{
  "n_layer": 11,
  "d_model": 768,
  "n_head": 8,
  "n_kv_head": 8,
  "head_dim": 96,
  "d_mlp": 4608,
  "vocab_size": 15786,
  "activation": "squared_relu",
  "norm": "rmsnorm",
  "norm_place": "pre",
  "norm_eps": 1e-06,
  "positions": "rope",
  "rope_base": 1020.0,
  "rope_fraction": 0.5,
  "qk_norm": true,
  "attn_scale": 0.112,
  "bias": "none",
  "tie_embeddings": "early",
  "parallel_block": false,
  "extras": ["some layers without positions", "some layers without attention", "local attention windows", "shifted keys", "capped logits"],
  "init": "normal",
  "init_std_qkv": 0.0214,
  "init_std_o": 0.0,
  "init_std_up": 0.0214,
  "init_std_down": 0.0,
  "optimizer": "ademamix",
  "lr": 0.000255,
  "beta1": 0.9,
  "weight_decay": 1.2,
  "lr_head": 0.00891,
  "warmup_steps": 342,
  "schedule": "wsd",
  "decay_fraction": 1.0,
  "decay_shape": "pow",
  "final_lr_fraction": 0.1,
  "batch_tokens": 131072,
  "seq_len": 512,
  "doc_mask": true,
  "train_tokens": 1054000000,
  "steps": 8042,
  "dataset": "wikipedia_en"
}
Each number is 50 + 10 x the weight over its row's rms, rounded and kept within 0 to 99. Layers, rows and columns count from 0. The size before them is the row's rms in percent of the matrix's.

# layer 7 MLP down, 768x4608, rms 0.0192, rows 72-144, columns 288-383
101:47 52 54 54 45 68 55 51 57 58 20 55 68 35 63 49 49 53 53 55 58 52 49 69 54 52 56 47 49 40 58 47 38 33 47 40 35 47 51 40 66 52 42 38 50 61 55 51 60 48 36 59 44 41 66 43 55 48 42 56 56 64 51 54 49 53 39 62 44 46 53 67 50 38 53 47 32 46 44 62 63 49 51 47 49 49 55 59 47 56 44 54 60 61 51 44
095:28 53 43 57 41 64 64 38 61 52 62 68 56 64 58 43 30 56 57 62 49 48 48 68 51 40 40 41 31 54 49 55 39 35 49 56 51 48 50 51 56 48 52 63 33 58 35 42 52 68 45 55 55 63 75 59 38 52 53 44 43 59 52 46 40 47 52 48 48 46 33 47 62 50 51 52 47 41 51 33 45 71 50 29 47 32 39 73 38 50 63 56 51 46 37 38
097:51 57 50 48 42 51 59 30 63 32 21 50 47 35 58 63 40 47 44 59 62 65 44 34 56 60 54 55 68 36 40 42 44 55 62 48 67 54 50 34 52 47 59 52 43 46 36 57 43 51 53 27 51 76 62 56 49 62 57 52 45 48 47 40 24 35 47 46 48 32 48 47 66 43 46 41 47 38 63 31 53 63 63 40 50 49 55 64 40 50 41 54 67 53 49 41
100:49 65 36 38 60 45 35 49 49 45 60 33 65 52 42 54 51 36 43 50 53 63 51 58 51 43 39 37 59 67 38 44 60 47 59 49 62 29 61 47 61 49 54 45 44 62 66 44 36 23 30 44 62 57 40 48 55 45 31 54 47 61 44 47 67 47 39 36 44 36 72 36 50 37 46 24 48 66 57 57 81 50 69 34 58 49 53 40 43 54 57 32 62 40 61 36
099:68 43 42 38 49 46 56 55 37 57 58 44 41 48 44 43 48 58 53 43 55 51 34 54 54 43 42 47 38 65 49 49 49 46 39 54 40 48 54 56 68 63 46 69 64 52 69 63 49 45 54 50 44 42 56 44 46 46 50 71 67 46 64 49 48 45 51 40 45 64 61 59 56 43 47 43 44 48 53 38 52 44 52 35 53 40 44 64 40 72 54 61 41 59 58 30
102:49 39 60 50 61 39 57 30 48 40 55 33 48 52 39 41 45 50 45 44 28 52 41 52 54 21 54 52 48 60 52 58 50 51 49 40 41 71 41 49 62 50 52 54 31 45 50 51 46 28 51 57 57 55 57 73 69 65 52 59 52 58 41 37 56 45 46 53 46 46 46 49 67 51 43 48 42 34 42 54 73 21 32 50 48 49 33 47 61 50 60 51 35 50 58 57
101:40 52 54 43 63 67 40 51 38 51 53 50 44 41 57 46 51 58 49 57 43 44 55 39 34 31 62 52 51 67 58 39 48 54 45 64 43 55 45 62 51 60 45 51 56 40 52 53 49 37 72 55 50 48 56 59 35 50 56 51 42 48 45 38 50 53 58 45 34 58 36 39 25 46 57 44 57 46 38 39 51 29 44 40 35 50 47 59 45 38 45 51 59 43 52 42
103:45 36 52 49 50 44 40 56 56 40 30 49 55 49 48 59 52 47 44 60 61 54 58 53 35 47 51 37 42 52 62 40 30 54 55 54 46 60 51 48 58 40 43 53 56 63 49 56 46 49 65 48 44 23 49 70 64 49 48 54 62 69 50 50 55 30 47 46 54 54 39 50 44 71 63 60 58 39 49 51 51 51 59 54 61 48 54 49 57 45 50 43 22 30 45 48
102:47 44 50 53 54 33 44 42 50 51 39 60 49 50 41 60 39 36 49 46 37 65 52 55 50 52 54 44 46 46 57 53 24 51 76 36 55 51 67 60 25 62 60 54 58 43 53 51 40 50 48 46 40 71 56 47 52 53 59 46 63 51 30 45 30 63 52 58 51 56 71 35 64 59 49 47 53 62 57 71 57 42 45 51 58 41 59 38 41 61 57 60 56 55 50 36
102:45 27 50 44 56 25 44 51 64 46 59 50 42 55 38 48 58 30 61 55 53 42 56 36 58 63 37 51 46 40 35 61 40 43 50 55 48 46 62 41 57 56 45 51 82 46 62 52 47 40 37 39 28 51 58 48 60 34 54 56 53 57 49 59 43 54 61 34 67 46 51 46 61 64 45 43 43 41 49 56 60 39 34 47 52 35 53 59 42 44 41 52 57 47 53 47
102:59 49 67 58 48 53 56 60 43 60 48 53 42 63 52 42 49 48 30 59 53 35 41 45 31 59 62 33 55 47 49 41 52 49 30 42 56 60 43 49 52 50 45 48 45 33 47 41 42 48 39 45 60 41 47 71 52 47 36 44 40 63 60 64 42 54 37 50 55 55 46 57 62 38 45 53 54 58 36 53 51 59 52 47 61 52 46 58 44 54 49 46 54 60 66 62
102:36 51 42 37 37 46 50 57 31 28 47 53 53 30 73 44 44 55 50 43 61 52 45 59 43 47 50 52 49 54 55 46 38 39 38 42 50 52 38 48 35 46 61 42 53 50 42 61 43 56 42 43 51 46 52 62 38 57 48 61 50 51 57 50 40 45 44 61 33 50 52 57 50 51 62 61 42 42 33 48 52 44 55 46 31 48 46 39 59 60 54 63 34 29 62 36
093:37 39 51 57 45 37 54 37 43 54 56 58 53 46 40 42 46 40 46 47 64 44 44 69 51 29 66 58 63 46 47 57 58 54 66 56 61 76 65 47 65 56 74 63 51 48 43 47 67 42 51 35 49 39 35 44 33 48 51 52 42 49 62 58 47 40 56 49 51 51 55 51 33 66 57 44 24 68 62 49 46 49 60 58 38 24 50 46 46 53 47 42 33 47 43 60
101:46 49 40 69 56 49 47 56 56 63 72 53 56 56 65 49 62 52 50 45 55 53 57 45 49 60 44 40 36 33 53 62 46 41 44 52 37 62 54 51 56 64 53 53 53 44 75 57 42 50 45 49 58 49 47 53 68 47 39 42 46 50 59 56 30 47 83 49 24 46 49 57 46 59 56 59 48 38 71 55 48 51 36 53 45 56 57 69 49 36 39 47 52 60 43 46
099:43 38 55 67 47 64 59 58 28 48 47 51 43 72 44 51 44 65 52 48 51 56 55 40 37 37 40 59 60 60 53 56 45 47 68 65 43 50 44 53 46 70 61 66 41 44 49 52 63 53 44 51 42 42 51 23 48 41 58 66 53 52 65 54 71 52 46 46 29 59 37 62 56 60 53 64 38 57 63 63 61 51 61 39 51 40 27 42 46 51 34 47 33 63 49 47
098:50 58 53 47 44 47 57 52 76 34 53 65 42 51 42 42 68 48 47 46 36 58 40 25 49 52 50 47 49 51 58 50 38 55 24 45 51 55 47 39 49 49 75 58 37 51 45 47 61 34 72 56 54 48 61 48 75 44 56 67 58 35 36 65 56 46 63 29 57 50 56 36 55 51 54 34 62 50 53 59 43 71 49 57 42 46 69 46 55 54 45 51 47 50 46 51
101:53 50 54 42 73 44 44 47 39 46 52 50 48 39 45 55 46 59 52 50 39 48 50 31 46 53 53 34 61 54 77 37 44 56 55 43 53 48 65 52 53 31 44 45 41 41 49 50 40 33 60 44 57 53 58 38 43 44 42 50 44 63 47 53 38 47 51 56 33 45 44 53 72 45 46 55 48 47 47 49 51 60 48 34 55 54 49 60 41 42 58 51 48 40 39 54
101:73 79 56 49 59 43 43 62 71 33 56 52 66 47 56 50 45 45 66 52 36 49 55 53 63 53 42 52 45 27 66 49 37 48 41 49 48 68 35 49 66 53 48 59 41 53 52 33 56 37 50 54 51 26 39 50 58 55 58 57 49 34 31 37 69 46 54 67 54 51 46 40 37 57 31 74 58 40 52 41 41 51 59 59 50 50 45 53 48 74 61 68 36 35 36 49
100:47 36 40 52 63 41 52 48 43 36 29 66 38 50 38 58 46 48 44 46 56 54 51 40 52 47 50 55 49 39 43 51 46 55 43 43 27 51 60 59 49 47 57 57 60 67 40 66 60 47 47 57 41 61 46 54 70 41 72 62 53 53 48 66 53 45 56 56 41 55 55 38 65 53 50 68 50 39 52 68 76 73 67 44 44 39 43 54 49 38 55 48 49 48 49 53
099:42 53 60 54 42 60 60 59 70 67 49 68 54 53 54 53 61 56 39 49 32 59 43 52 52 48 39 30 56 40 37 46 49 32 45 50 48 41 28 54 54 51 37 52 51 61 63 49 45 40 55 18 59 47 42 52 51 44 66 55 45 58 53 49 69 62 48 46 61 60 54 76 63 65 45 78 41 44 63 43 42 38 60 51 49 59 45 61 30 48 56 35 49 30 45 52
101:66 53 49 56 50 61 51 39 33 42 62 58 59 52 45 50 26 49 59 50 46 43 52 33 51 52 40 70 53 56 36 46 52 52 48 52 55 45 45 58 49 38 51 68 44 55 34 49 67 42 43 60 55 53 44 68 61 59 48 61 35 70 63 50 56 36 49 48 53 61 38 40 58 45 52 71 51 64 38 57 45 44 64 47 56 46 54 43 67 67 58 61 59 63 55 43
103:49 53 56 39 67 43 61 30 45 47 49 43 31 49 60 48 48 36 35 51 53 51 28 59 54 43 44 60 35 47 60 45 68 43 21 52 56 28 40 67 62 52 54 58 54 63 62 36 45 70 41 54 34 62 75 59 38 39 37 57 36 36 38 56 44 65 45 55 44 52 41 55 60 50 46 46 33 47 34 46 58 46 38 48 61 65 50 41 55 56 38 45 38 63 43 59
098:62 50 55 67 55 60 55 60 68 35 40 42 63 49 56 54 33 55 56 47 46 75 56 54 51 53 54 54 47 57 42 50 62 42 53 39 43 46 48 61 37 61 56 49 40 51 57 54 45 59 64 52 60 46 39 52 52 45 39 52 38 47 57 61 40 48 59 52 37 45 55 31 69 60 39 48 55 47 45 51 53 58 67 37 52 56 42 39 52 40 40 54 35 50 76 27
097:54 30 36 35 55 77 50 60 59 51 44 34 63 42 52 35 61 42 45 38 55 44 50 63 50 61 52 46 43 41 52 36 64 52 38 36 45 28 36 32 44 54 36 44 42 43 57 49 39 35 41 49 62 45 49 53 43 47 75 44 50 70 47 38 45 52 50 65 36 60 43 42 50 52 45 70 44 59 37 58 40 52 57 53 44 47 46 38 51 45 58 61 75 52 51 62
099:32 49 55 62 41 44 42 59 43 48 44 35 73 56 44 61 44 35 57 42 68 42 41 36 29 46 47 42 48 50 42 55 62 60 25 37 56 58 34 47 40 44 56 41 68 56 51 49 44 28 53 36 51 61 50 62 39 40 49 53 47 49 33 44 47 29 35 51 71 55 59 61 42 62 42 53 59 48 44 57 42 52 71 51 46 40 32 71 36 44 36 36 52 50 53 54
100:41 50 51 58 50 70 62 66 58 60 56 41 43 46 46 39 59 74 47 54 41 47 47 36 75 57 38 57 45 57 46 38 58 58 65 57 57 57 62 55 49 57 36 52 48 47 56 42 45 49 60 56 63 46 45 51 60 42 48 40 52 40 59 49 35 45 42 43 68 58 65 43 44 40 42 34 65 54 38 54 45 56 38 54 53 60 49 69 45 49 59 47 54 51 46 52
099:59 52 43 59 67 57 40 60 26 41 44 43 52 36 49 44 59 55 50 55 50 45 63 40 56 51 63 50 42 58 45 31 32 38 47 45 41 69 66 53 55 65 57 43 56 57 60 41 58 44 55 42 53 61 46 66 36 39 45 37 49 75 64 72 48 46 45 40 61 30 49 27 36 45 53 56 53 31 41 56 38 63 53 55 42 54 47 52 46 46 51 45 71 61 71 42
102:71 57 53 52 69 52 55 53 42 42 40 52 58 52 50 49 39 63 60 47 45 43 44 57 37 60 55 55 60 53 70 59 58 54 28 38 65 39 44 46 52 75 64 48 51 50 49 56 60 40 48 77 72 68 60 55 32 50 51 39 53 40 30 60 42 52 30 55 53 40 46 41 46 58 60 52 76 58 36 56 56 33 50 57 40 36 49 47 52 40 51 59 57 47 38 44
099:55 54 63 53 59 46 40 41 61 49 67 40 79 46 33 39 38 37 44 48 64 45 46 51 41 40 44 53 55 50 61 48 37 49 62 56 45 65 47 45 45 43 48 51 51 41 59 49 61 36 49 50 61 42 46 47 54 57 57 51 59 48 54 53 64 40 42 54 45 47 46 55 40 58 57 40 44 33 61 66 42 41 46 51 54 68 22 55 67 40 38 41 41 47 57 52
102:57 60 50 37 44 37 47 39 52 53 49 51 66 38 51 49 53 37 49 48 48 33 63 60 50 65 49 81 67 54 57 62 42 46 40 35 40 60 35 36 32 63 57 46 59 47 46 50 61 61 41 62 58 50 48 45 55 51 52 48 40 50 29 60 44 43 70 48 46 51 35 40 45 49 43 33 63 48 43 54 57 41 55 37 39 45 41 65 61 57 47 54 42 54 51 61
100:66 43 57 50 52 53 56 46 41 41 51 41 70 29 34 61 60 54 54 35 26 66 61 34 49 36 26 48 48 53 49 41 38 50 46 59 53 66 37 59 46 53 49 44 39 41 38 45 65 47 55 53 57 42 63 54 53 48 51 43 37 52 54 30 57 47 44 62 49 39 40 51 48 55 62 44 53 60 27 75 52 46 33 39 31 42 34 48 51 33 45 49 70 33 38 60
100:49 57 52 61 40 54 44 58 41 42 49 41 41 58 44 66 52 45 71 67 48 54 65 58 45 50 46 50 44 47 60 47 49 47 60 51 55 58 45 50 39 58 48 51 44 60 41 40 60 44 54 50 56 76 62 40 49 59 41 45 64 46 47 56 37 44 33 37 57 52 44 40 53 58 39 54 68 31 54 53 54 55 49 55 54 67 62 52 33 51 60 54 55 41 35 42
103:39 49 50 49 51 43 75 68 56 47 73 41 55 42 53 39 23 48 49 30 61 57 40 68 37 36 41 65 49 51 41 56 57 49 25 43 30 55 52 62 63 42 62 38 51 56 50 48 54 55 48 43 47 52 51 47 45 50 59 63 35 49 41 53 56 41 41 60 34 37 52 42 45 56 50 48 62 35 55 55 56 43 46 41 43 44 25 52 48 32 34 52 51 62 43 59
103:41 41 70 39 60 75 61 53 32 57 58 39 43 44 57 36 42 53 49 44 38 57 52 43 39 53 50 31 48 40 48 63 66 53 55 55 43 47 43 51 53 53 48 47 49 53 49 42 56 62 56 37 66 49 54 53 45 60 47 45 52 58 53 43 49 50 61 60 55 54 41 55 41 51 50 39 39 57 51 44 43 49 54 53 44 56 24 58 50 55 51 47 54 55 27 27
100:53 65 44 51 29 38 70 50 47 39 58 40 47 72 52 53 56 49 50 43 64 44 46 37 59 57 46 55 45 60 49 55 72 45 59 47 51 62 33 48 50 54 55 51 29 57 47 63 49 55 42 43 66 66 46 44 45 54 45 61 47 36 74 40 60 56 71 60 72 60 56 45 60 57 57 38 47 51 55 57 31 67 39 45 55 43 52 32 45 53 46 45 68 55 37 50
099:70 48 47 65 53 59 37 62 41 52 46 71 58 58 54 63 54 46 59 46 60 66 65 37 40 44 61 54 59 40 54 47 48 54 55 52 49 42 62 60 56 42 53 60 46 50 66 44 39 37 60 40 51 39 44 54 45 37 43 51 50 60 58 53 44 47 39 61 41 35 38 46 34 55 59 50 51 50 37 52 41 59 52 56 48 35 51 52 64 43 50 51 65 60 58 75
100:57 51 53 43 49 31 44 41 39 55 52 37 69 48 40 68 58 48 12 70 44 31 46 54 65 59 53 53 39 43 47 37 46 44 33 55 44 45 58 56 56 46 50 42 60 44 51 40 54 34 75 44 42 50 43 62 57 49 54 55 44 56 54 60 54 45 46 44 58 35 50 16 38 58 54 53 54 33 42 53 32 57 43 56 48 46 58 52 51 59 39 56 47 37 48 60
099:49 55 59 62 38 50 67 73 41 71 43 39 39 55 54 41 57 49 62 34 65 41 58 40 38 68 59 53 59 41 41 56 57 60 68 33 67 43 59 44 56 49 40 57 56 55 45 50 45 64 42 46 55 68 46 64 55 43 46 61 47 65 45 51 55 58 53 55 57 50 59 41 68 73 53 45 29 60 62 54 54 52 49 51 53 51 73 59 47 53 55 42 36 57 50 48
085:62 40 41 34 53 61 54 50 61 43 56 43 33 54 45 54 44 33 42 71 63 52 56 52 50 47 46 56 58 50 56 40 37 56 56 45 47 40 50 48 64 43 43 50 53 43 45 69 41 37 53 62 56 30 53 67 45 46 40 55 51 62 70 42 47 74 53 37 53 40 31 30 56 59 54 45 53 65 67 65 56 57 29 50 41 51 47 42 55 48 37 41 60 68 55 37
101:34 31 47 42 58 34 61 52 42 26 43 40 56 50 52 44 44 58 61 49 61 54 48 53 45 42 40 72 46 40 54 38 32 55 56 67 47 35 58 45 31 60 44 57 27 53 49 64 45 47 45 44 58 33 44 64 52 56 51 29 42 51 58 47 44 50 60 50 45 54 49 46 46 65 65 52 54 46 46 47 50 66 45 45 61 40 44 55 40 59 43 42 49 50 70 59
101:61 59 56 61 41 49 50 58 54 40 56 28 49 64 54 51 69 50 48 58 61 72 44 57 46 51 78 52 49 40 42 43 51 49 36 37 50 30 34 48 48 40 55 41 45 73 32 42 43 53 67 39 55 55 61 29 53 53 56 43 58 56 53 48 72 55 51 50 50 74 39 62 56 56 51 39 69 32 45 55 58 55 51 35 49 55 68 32 51 62 39 65 39 50 40 57
102:50 59 48 48 53 31 59 51 62 39 49 58 45 53 49 50 59 45 39 45 41 54 47 45 59 62 44 48 40 56 50 37 59 56 74 40 48 46 53 49 62 41 47 45 61 37 50 48 56 63 45 44 44 53 54 44 51 54 27 43 50 60 49 43 38 57 42 59 68 33 45 50 68 52 55 47 71 22 38 59 52 55 50 52 63 49 53 45 45 44 45 42 54 37 52 45
101:51 61 40 49 51 64 52 65 43 36 61 57 56 41 38 29 49 63 36 54 59 51 49 66 43 51 49 51 54 33 45 69 50 59 41 62 27 67 60 41 59 54 45 26 25 51 50 38 47 46 42 38 61 52 63 51 70 53 61 47 47 53 37 58 49 59 63 53 48 40 44 44 37 48 43 42 55 45 50 51 58 39 79 58 38 56 50 47 50 69 32 35 63 47 61 42
102:49 58 50 61 37 46 32 65 50 57 40 37 45 56 58 41 56 59 65 56 63 72 59 63 32 68 51 58 39 53 52 43 67 65 40 49 45 54 47 63 44 39 58 47 29 51 39 51 52 52 53 25 54 49 35 46 50 46 41 55 33 43 34 55 38 55 45 48 56 48 70 53 45 54 33 46 37 52 46 58 53 79 45 53 44 56 56 37 42 45 42 64 66 67 63 59
101:41 44 51 44 49 58 49 48 43 53 43 43 32 45 46 57 52 45 46 62 61 45 52 67 33 50 48 41 41 58 53 45 60 63 53 47 52 60 50 48 55 46 54 41 52 37 72 60 67 61 66 61 55 58 66 65 68 48 49 47 41 50 43 40 61 54 47 36 66 46 41 47 49 65 55 55 52 55 41 52 46 48 59 69 38 50 52 56 33 48 64 40 54 59 44 60
100:42 39 49 64 63 38 58 45 60 46 47 39 44 51 38 72 60 50 39 44 47 49 53 40 43 65 21 52 39 62 43 51 47 52 46 44 43 37 55 62 57 69 46 57 70 45 35 47 51 52 25 50 43 54 52 44 39 39 55 50 46 59 42 13 53 31 53 77 52 61 47 27 46 47 44 39 36 37 35 42 45 23 49 36 57 68 45 46 33 46 69 35 44 57 58 43
097:52 73 47 49 41 44 47 60 65 52 49 52 47 49 56 25 45 49 56 53 54 46 32 47 47 44 53 37 53 43 25 46 60 53 48 38 47 40 45 60 44 41 54 44 41 37 58 44 61 54 51 49 47 23 50 67 25 38 49 39 40 31 38 64 52 63 69 51 45 46 42 58 47 39 52 33 38 50 69 49 59 42 54 33 53 46 45 72 42 48 64 65 55 49 64 54
097:55 60 61 44 45 73 58 51 38 51 52 36 56 47 77 50 39 47 46 76 39 40 49 47 43 55 41 48 56 56 44 54 43 25 50 40 51 42 32 60 63 23 61 41 46 74 44 43 59 34 63 48 74 47 49 38 48 52 25 49 43 54 59 55 55 52 60 67 45 60 49 41 61 20 49 30 48 64 56 60 62 21 48 51 36 56 55 75 51 37 54 38 76 46 53 56
095:50 43 47 40 36 54 44 42 48 58 39 55 48 55 62 44 26 48 47 59 49 42 47 35 38 41 55 35 56 50 52 52 51 58 67 63 44 67 41 47 65 58 52 38 47 37 44 73 35 41 49 30 48 54 47 54 39 48 48 46 72 50 55 32 37 52 57 63 54 36 55 45 58 54 44 17 50 58 63 74 63 48 47 52 37 47 66 28 34 56 49 54 64 53 56 65
097:44 55 55 62 56 41 58 43 56 46 45 51 61 44 56 64 41 49 42 36 68 45 78 55 49 52 47 55 58 56 47 56 53 56 56 43 49 45 61 41 54 50 52 38 58 50 52 73 56 58 49 45 61 44 48 68 60 47 34 52 54 45 32 55 57 51 62 55 46 46 44 38 52 61 51 53 62 52 36 28 51 51 62 64 49 32 41 62 34 38 70 62 61 57 50 56
096:59 62 49 54 42 63 41 61 45 39 61 47 49 57 49 59 39 56 27 38 64 61 55 58 60 49 48 42 49 53 49 37 49 52 51 50 49 48 44 57 30 43 41 41 39 48 41 48 65 42 48 65 47 48 44 42 22 41 44 57 49 42 56 56 38 44 56 45 58 47 53 38 33 63 48 42 49 49 39 48 45 59 52 52 49 28 57 65 44 38 45 47 47 61 68 38
098:60 60 49 50 45 48 52 44 31 40 59 47 51 71 61 42 47 42 64 56 52 45 38 58 41 47 43 61 52 52 57 58 43 54 43 54 54 46 59 46 54 45 61 65 69 45 59 47 63 38 54 68 55 55 57 61 42 74 56 55 44 46 67 66 41 42 67 58 51 57 54 68 36 55 55 55 44 48 37 42 65 57 60 53 49 55 54 64 46 48 51 48 49 44 43 50
102:46 48 50 53 30 59 58 47 42 38 59 43 50 58 40 51 52 56 66 58 63 46 58 77 52 35 38 43 42 30 67 52 51 62 69 48 45 48 62 52 51 53 33 73 40 33 47 38 51 59 52 44 62 43 50 28 58 52 38 47 43 59 48 53 24 54 42 54 62 58 56 57 31 44 51 61 44 43 46 32 40 30 32 42 50 49 48 44 57 54 49 59 48 56 60 49
102:43 50 50 44 57 74 51 48 64 52 47 46 55 43 52 35 51 50 50 52 37 60 44 29 47 69 60 34 57 61 34 45 47 28 53 45 56 53 40 38 38 45 59 51 56 53 59 51 61 75 55 57 66 48 56 57 52 55 44 52 50 38 53 49 55 52 49 50 43 59 69 58 63 69 47 79 46 58 62 53 50 40 62 47 38 56 55 31 32 45 54 46 54 41 38 43
101:50 44 46 53 57 40 53 72 65 49 55 35 57 58 70 41 51 46 45 33 53 52 62 45 50 52 34 49 45 55 35 50 61 49 48 22 59 49 43 52 46 47 47 60 38 55 49 36 21 34 53 47 55 76 50 33 36 52 41 49 44 58 50 45 75 57 42 58 54 54 37 55 47 34 44 52 43 69 54 34 33 59 43 46 51 47 42 51 51 39 37 43 57 59 47 40
102:46 48 58 40 39 45 59 40 57 42 38 49 47 49 46 48 64 49 46 37 52 67 58 27 33 64 62 49 65 59 33 54 87 45 42 59 34 56 34 58 55 48 61 57 32 55 42 56 56 46 53 38 49 41 50 43 45 38 63 34 57 45 66 47 74 34 48 48 32 50 49 70 48 48 46 31 58 40 54 51 55 37 61 42 69 53 47 57 55 48 48 57 64 39 35 47
101:37 43 51 69 46 50 44 66 53 40 43 49 49 60 36 57 45 58 51 42 60 46 53 47 44 58 42 58 45 68 37 42 50 55 61 48 44 54 57 57 51 51 63 54 60 65 43 43 38 45 46 49 54 43 50 43 59 41 54 39 40 57 51 67 57 54 43 53 52 56 60 53 50 58 33 50 61 49 66 56 45 52 43 35 36 44 48 46 50 47 61 48 58 53 34 55
098:34 32 59 50 40 44 53 45 49 52 32 45 57 43 52 59 46 44 41 48 65 37 50 70 55 49 47 67 65 57 40 52 37 42 50 57 54 52 56 61 41 53 47 42 40 58 44 65 60 50 44 52 53 72 45 51 47 53 40 49 38 57 32 50 64 51 43 36 44 47 50 57 64 46 64 40 28 37 49 58 62 44 77 22 46 34 51 37 63 53 64 51 37 59 43 42
099:46 46 58 40 58 56 55 69 52 45 62 59 31 55 68 48 30 52 51 68 37 49 53 49 48 46 31 27 57 54 48 55 38 37 65 65 69 54 53 58 60 51 42 42 60 49 43 40 54 69 55 65 44 44 57 35 62 51 56 32 48 48 38 46 45 51 55 70 43 45 33 57 45 55 34 34 44 40 45 39 57 51 54 56 47 65 58 35 49 48 60 45 76 44 41 73
097:38 56 59 44 44 42 45 53 30 58 52 45 39 53 44 41 35 52 50 31 63 59 54 44 58 49 44 60 61 38 57 44 54 60 44 44 42 68 57 39 70 62 66 57 48 54 55 55 41 35 53 40 60 45 46 60 58 55 43 53 40 57 53 34 47 50 58 42 63 73 67 42 45 52 46 79 65 51 63 51 62 61 51 52 70 46 49 39 60 62 57 56 30 40 45 56
099:57 50 62 45 44 39 49 47 42 41 37 36 49 49 40 43 57 36 48 58 45 48 62 46 61 34 39 53 51 32 50 49 52 45 64 51 53 71 59 52 35 43 50 63 56 47 57 55 62 44 52 41 51 67 50 70 63 45 68 57 51 49 52 44 20 63 53 51 56 46 58 34 54 55 56 55 55 67 62 41 41 49 51 51 64 57 56 54 59 46 40 53 41 66 61 43
101:49 37 45 45 44 56 48 37 35 33 42 55 61 56 44 44 40 45 52 45 40 57 51 77 57 43 55 32 49 41 59 34 48 58 50 52 57 56 32 46 53 52 62 38 60 47 45 48 49 44 43 48 37 54 40 44 37 33 81 43 52 75 42 45 38 54 53 52 44 41 55 41 76 59 47 73 38 35 56 68 37 71 40 57 65 45 42 52 37 57 38 74 34 54 43 55
100:60 50 52 30 58 54 51 42 52 63 57 22 36 51 50 54 50 57 61 65 47 55 44 32 41 66 44 46 64 46 61 53 54 44 38 56 53 48 38 82 38 50 36 42 46 54 52 45 56 39 64 50 55 34 53 55 54 50 52 58 50 61 65 57 52 58 47 45 49 59 41 60 44 43 43 55 56 40 45 44 29 56 35 40 51 50 51 48 39 41 57 57 52 53 57 56
101:56 43 47 36 44 51 42 54 64 38 53 54 58 54 46 54 47 46 62 58 52 60 53 48 60 48 44 24 62 51 49 42 47 44 50 61 44 37 54 38 51 73 51 49 53 57 55 42 65 52 48 47 61 44 63 57 64 52 46 42 37 58 28 76 60 60 44 48 43 50 43 45 36 54 40 40 44 54 43 56 37 37 47 49 40 50 36 41 36 54 44 53 60 54 65 53
101:70 53 41 34 67 43 57 53 58 62 36 44 66 46 41 37 42 45 57 38 55 28 47 39 39 65 35 46 52 46 65 59 56 51 61 38 59 52 55 56 64 33 46 52 48 68 46 70 35 54 58 42 55 38 41 74 50 54 35 37 48 49 50 58 49 50 52 41 51 59 40 55 50 58 60 43 55 44 62 59 46 67 60 39 58 37 46 42 54 71 48 38 44 44 61 49
099:52 49 52 29 39 45 38 57 45 55 55 56 54 36 45 40 40 36 38 36 64 35 48 54 51 65 60 58 40 62 46 45 42 52 47 64 41 55 59 64 47 52 52 58 58 61 50 49 57 57 37 53 38 57 56 60 50 65 42 38 64 39 42 48 45 39 53 63 51 50 70 44 62 58 50 46 22 44 48 47 39 42 39 51 31 50 47 43 57 51 55 54 62 59 39 37
101:66 52 35 47 48 47 51 55 50 37 39 53 60 58 50 59 39 53 58 60 54 43 48 63 84 63 63 46 59 54 52 34 60 47 55 56 57 47 29 52 51 40 55 43 46 36 55 35 49 51 38 51 57 51 55 42 52 49 33 43 51 50 63 44 61 43 43 44 55 58 49 54 67 52 63 41 39 63 69 51 59 61 61 49 57 42 53 53 64 54 38 65 54 52 58 40
103:33 53 43 57 44 62 54 55 49 55 48 48 39 52 54 68 49 58 54 47 50 56 47 51 52 45 52 52 53 48 34 48 51 63 54 40 50 56 49 38 41 44 27 52 35 70 59 59 58 42 41 52 59 46 57 51 77 56 54 48 51 57 41 66 52 49 30 42 51 50 45 59 44 61 48 62 43 70 51 50 49 56 50 51 69 47 39 47 35 47 51 46 40 63 45 28
102:35 61 58 45 39 54 48 49 50 44 43 63 44 66 64 73 52 51 66 45 64 50 55 56 34 54 48 30 47 61 48 49 57 44 54 47 44 72 39 65 45 33 43 43 40 53 48 47 48 48 37 50 53 59 42 41 38 58 53 60 48 38 60 58 50 46 50 56 54 47 54 36 62 15 48 70 53 41 56 57 43 60 64 50 63 57 59 52 53 44 30 60 51 52 54 44
099:41 46 53 43 45 53 62 47 68 61 48 30 44 45 65 36 41 53 54 22 41 48 50 36 50 42 46 39 61 35 53 58 70 39 43 42 54 35 27 33 61 36 57 56 58 39 49 47 41 69 50 47 52 62 33 48 65 50 49 45 62 41 54 44 51 41 50 56 65 48 45 42 60 64 52 60 37 56 55 52 45 47 74 61 57 58 56 53 44 34 31 59 31 56 53 38
100:48 58 58 50 35 53 52 46 53 40 60 61 66 70 44 53 51 38 49 55 60 43 54 65 39 40 42 37 48 56 74 69 33 56 52 62 64 52 53 71 52 34 50 45 61 74 33 48 50 60 38 66 49 54 53 51 56 33 46 45 45 50 46 58 53 66 42 46 67 55 49 49 47 54 49 36 39 66 57 54 61 50 52 55 67 48 53 32 53 47 65 54 62 49 41 50
103:68 57 53 31 33 48 59 58 41 56 50 52 51 40 37 55 58 58 44 44 59 57 34 47 51 23 36 47 47 63 48 42 45 56 51 59 49 55 31 45 51 49 67 58 73 54 47 46 52 62 38 59 56 54 56 46 61 44 43 47 42 61 37 63 40 51 52 68 50 59 59 53 63 55 48 38 41 37 49 49 59 56 50 51 43 59 49 32 51 44 46 59 56 53 45 67
101:45 51 54 51 48 47 50 42 44 47 54 43 59 33 36 59 44 64 49 53 40 46 47 54 55 50 44 40 40 51 54 43 34 49 30 61 52 54 31 55 35 56 48 48 65 41 47 40 37 34 36 49 51 63 50 46 39 46 56 52 50 28 44 52 41 50 34 43 45 39 50 36 55 52 41 54 46 27 35 63 47 61 48 45 50 70 68 43 30 63 61 45 66 30 46 63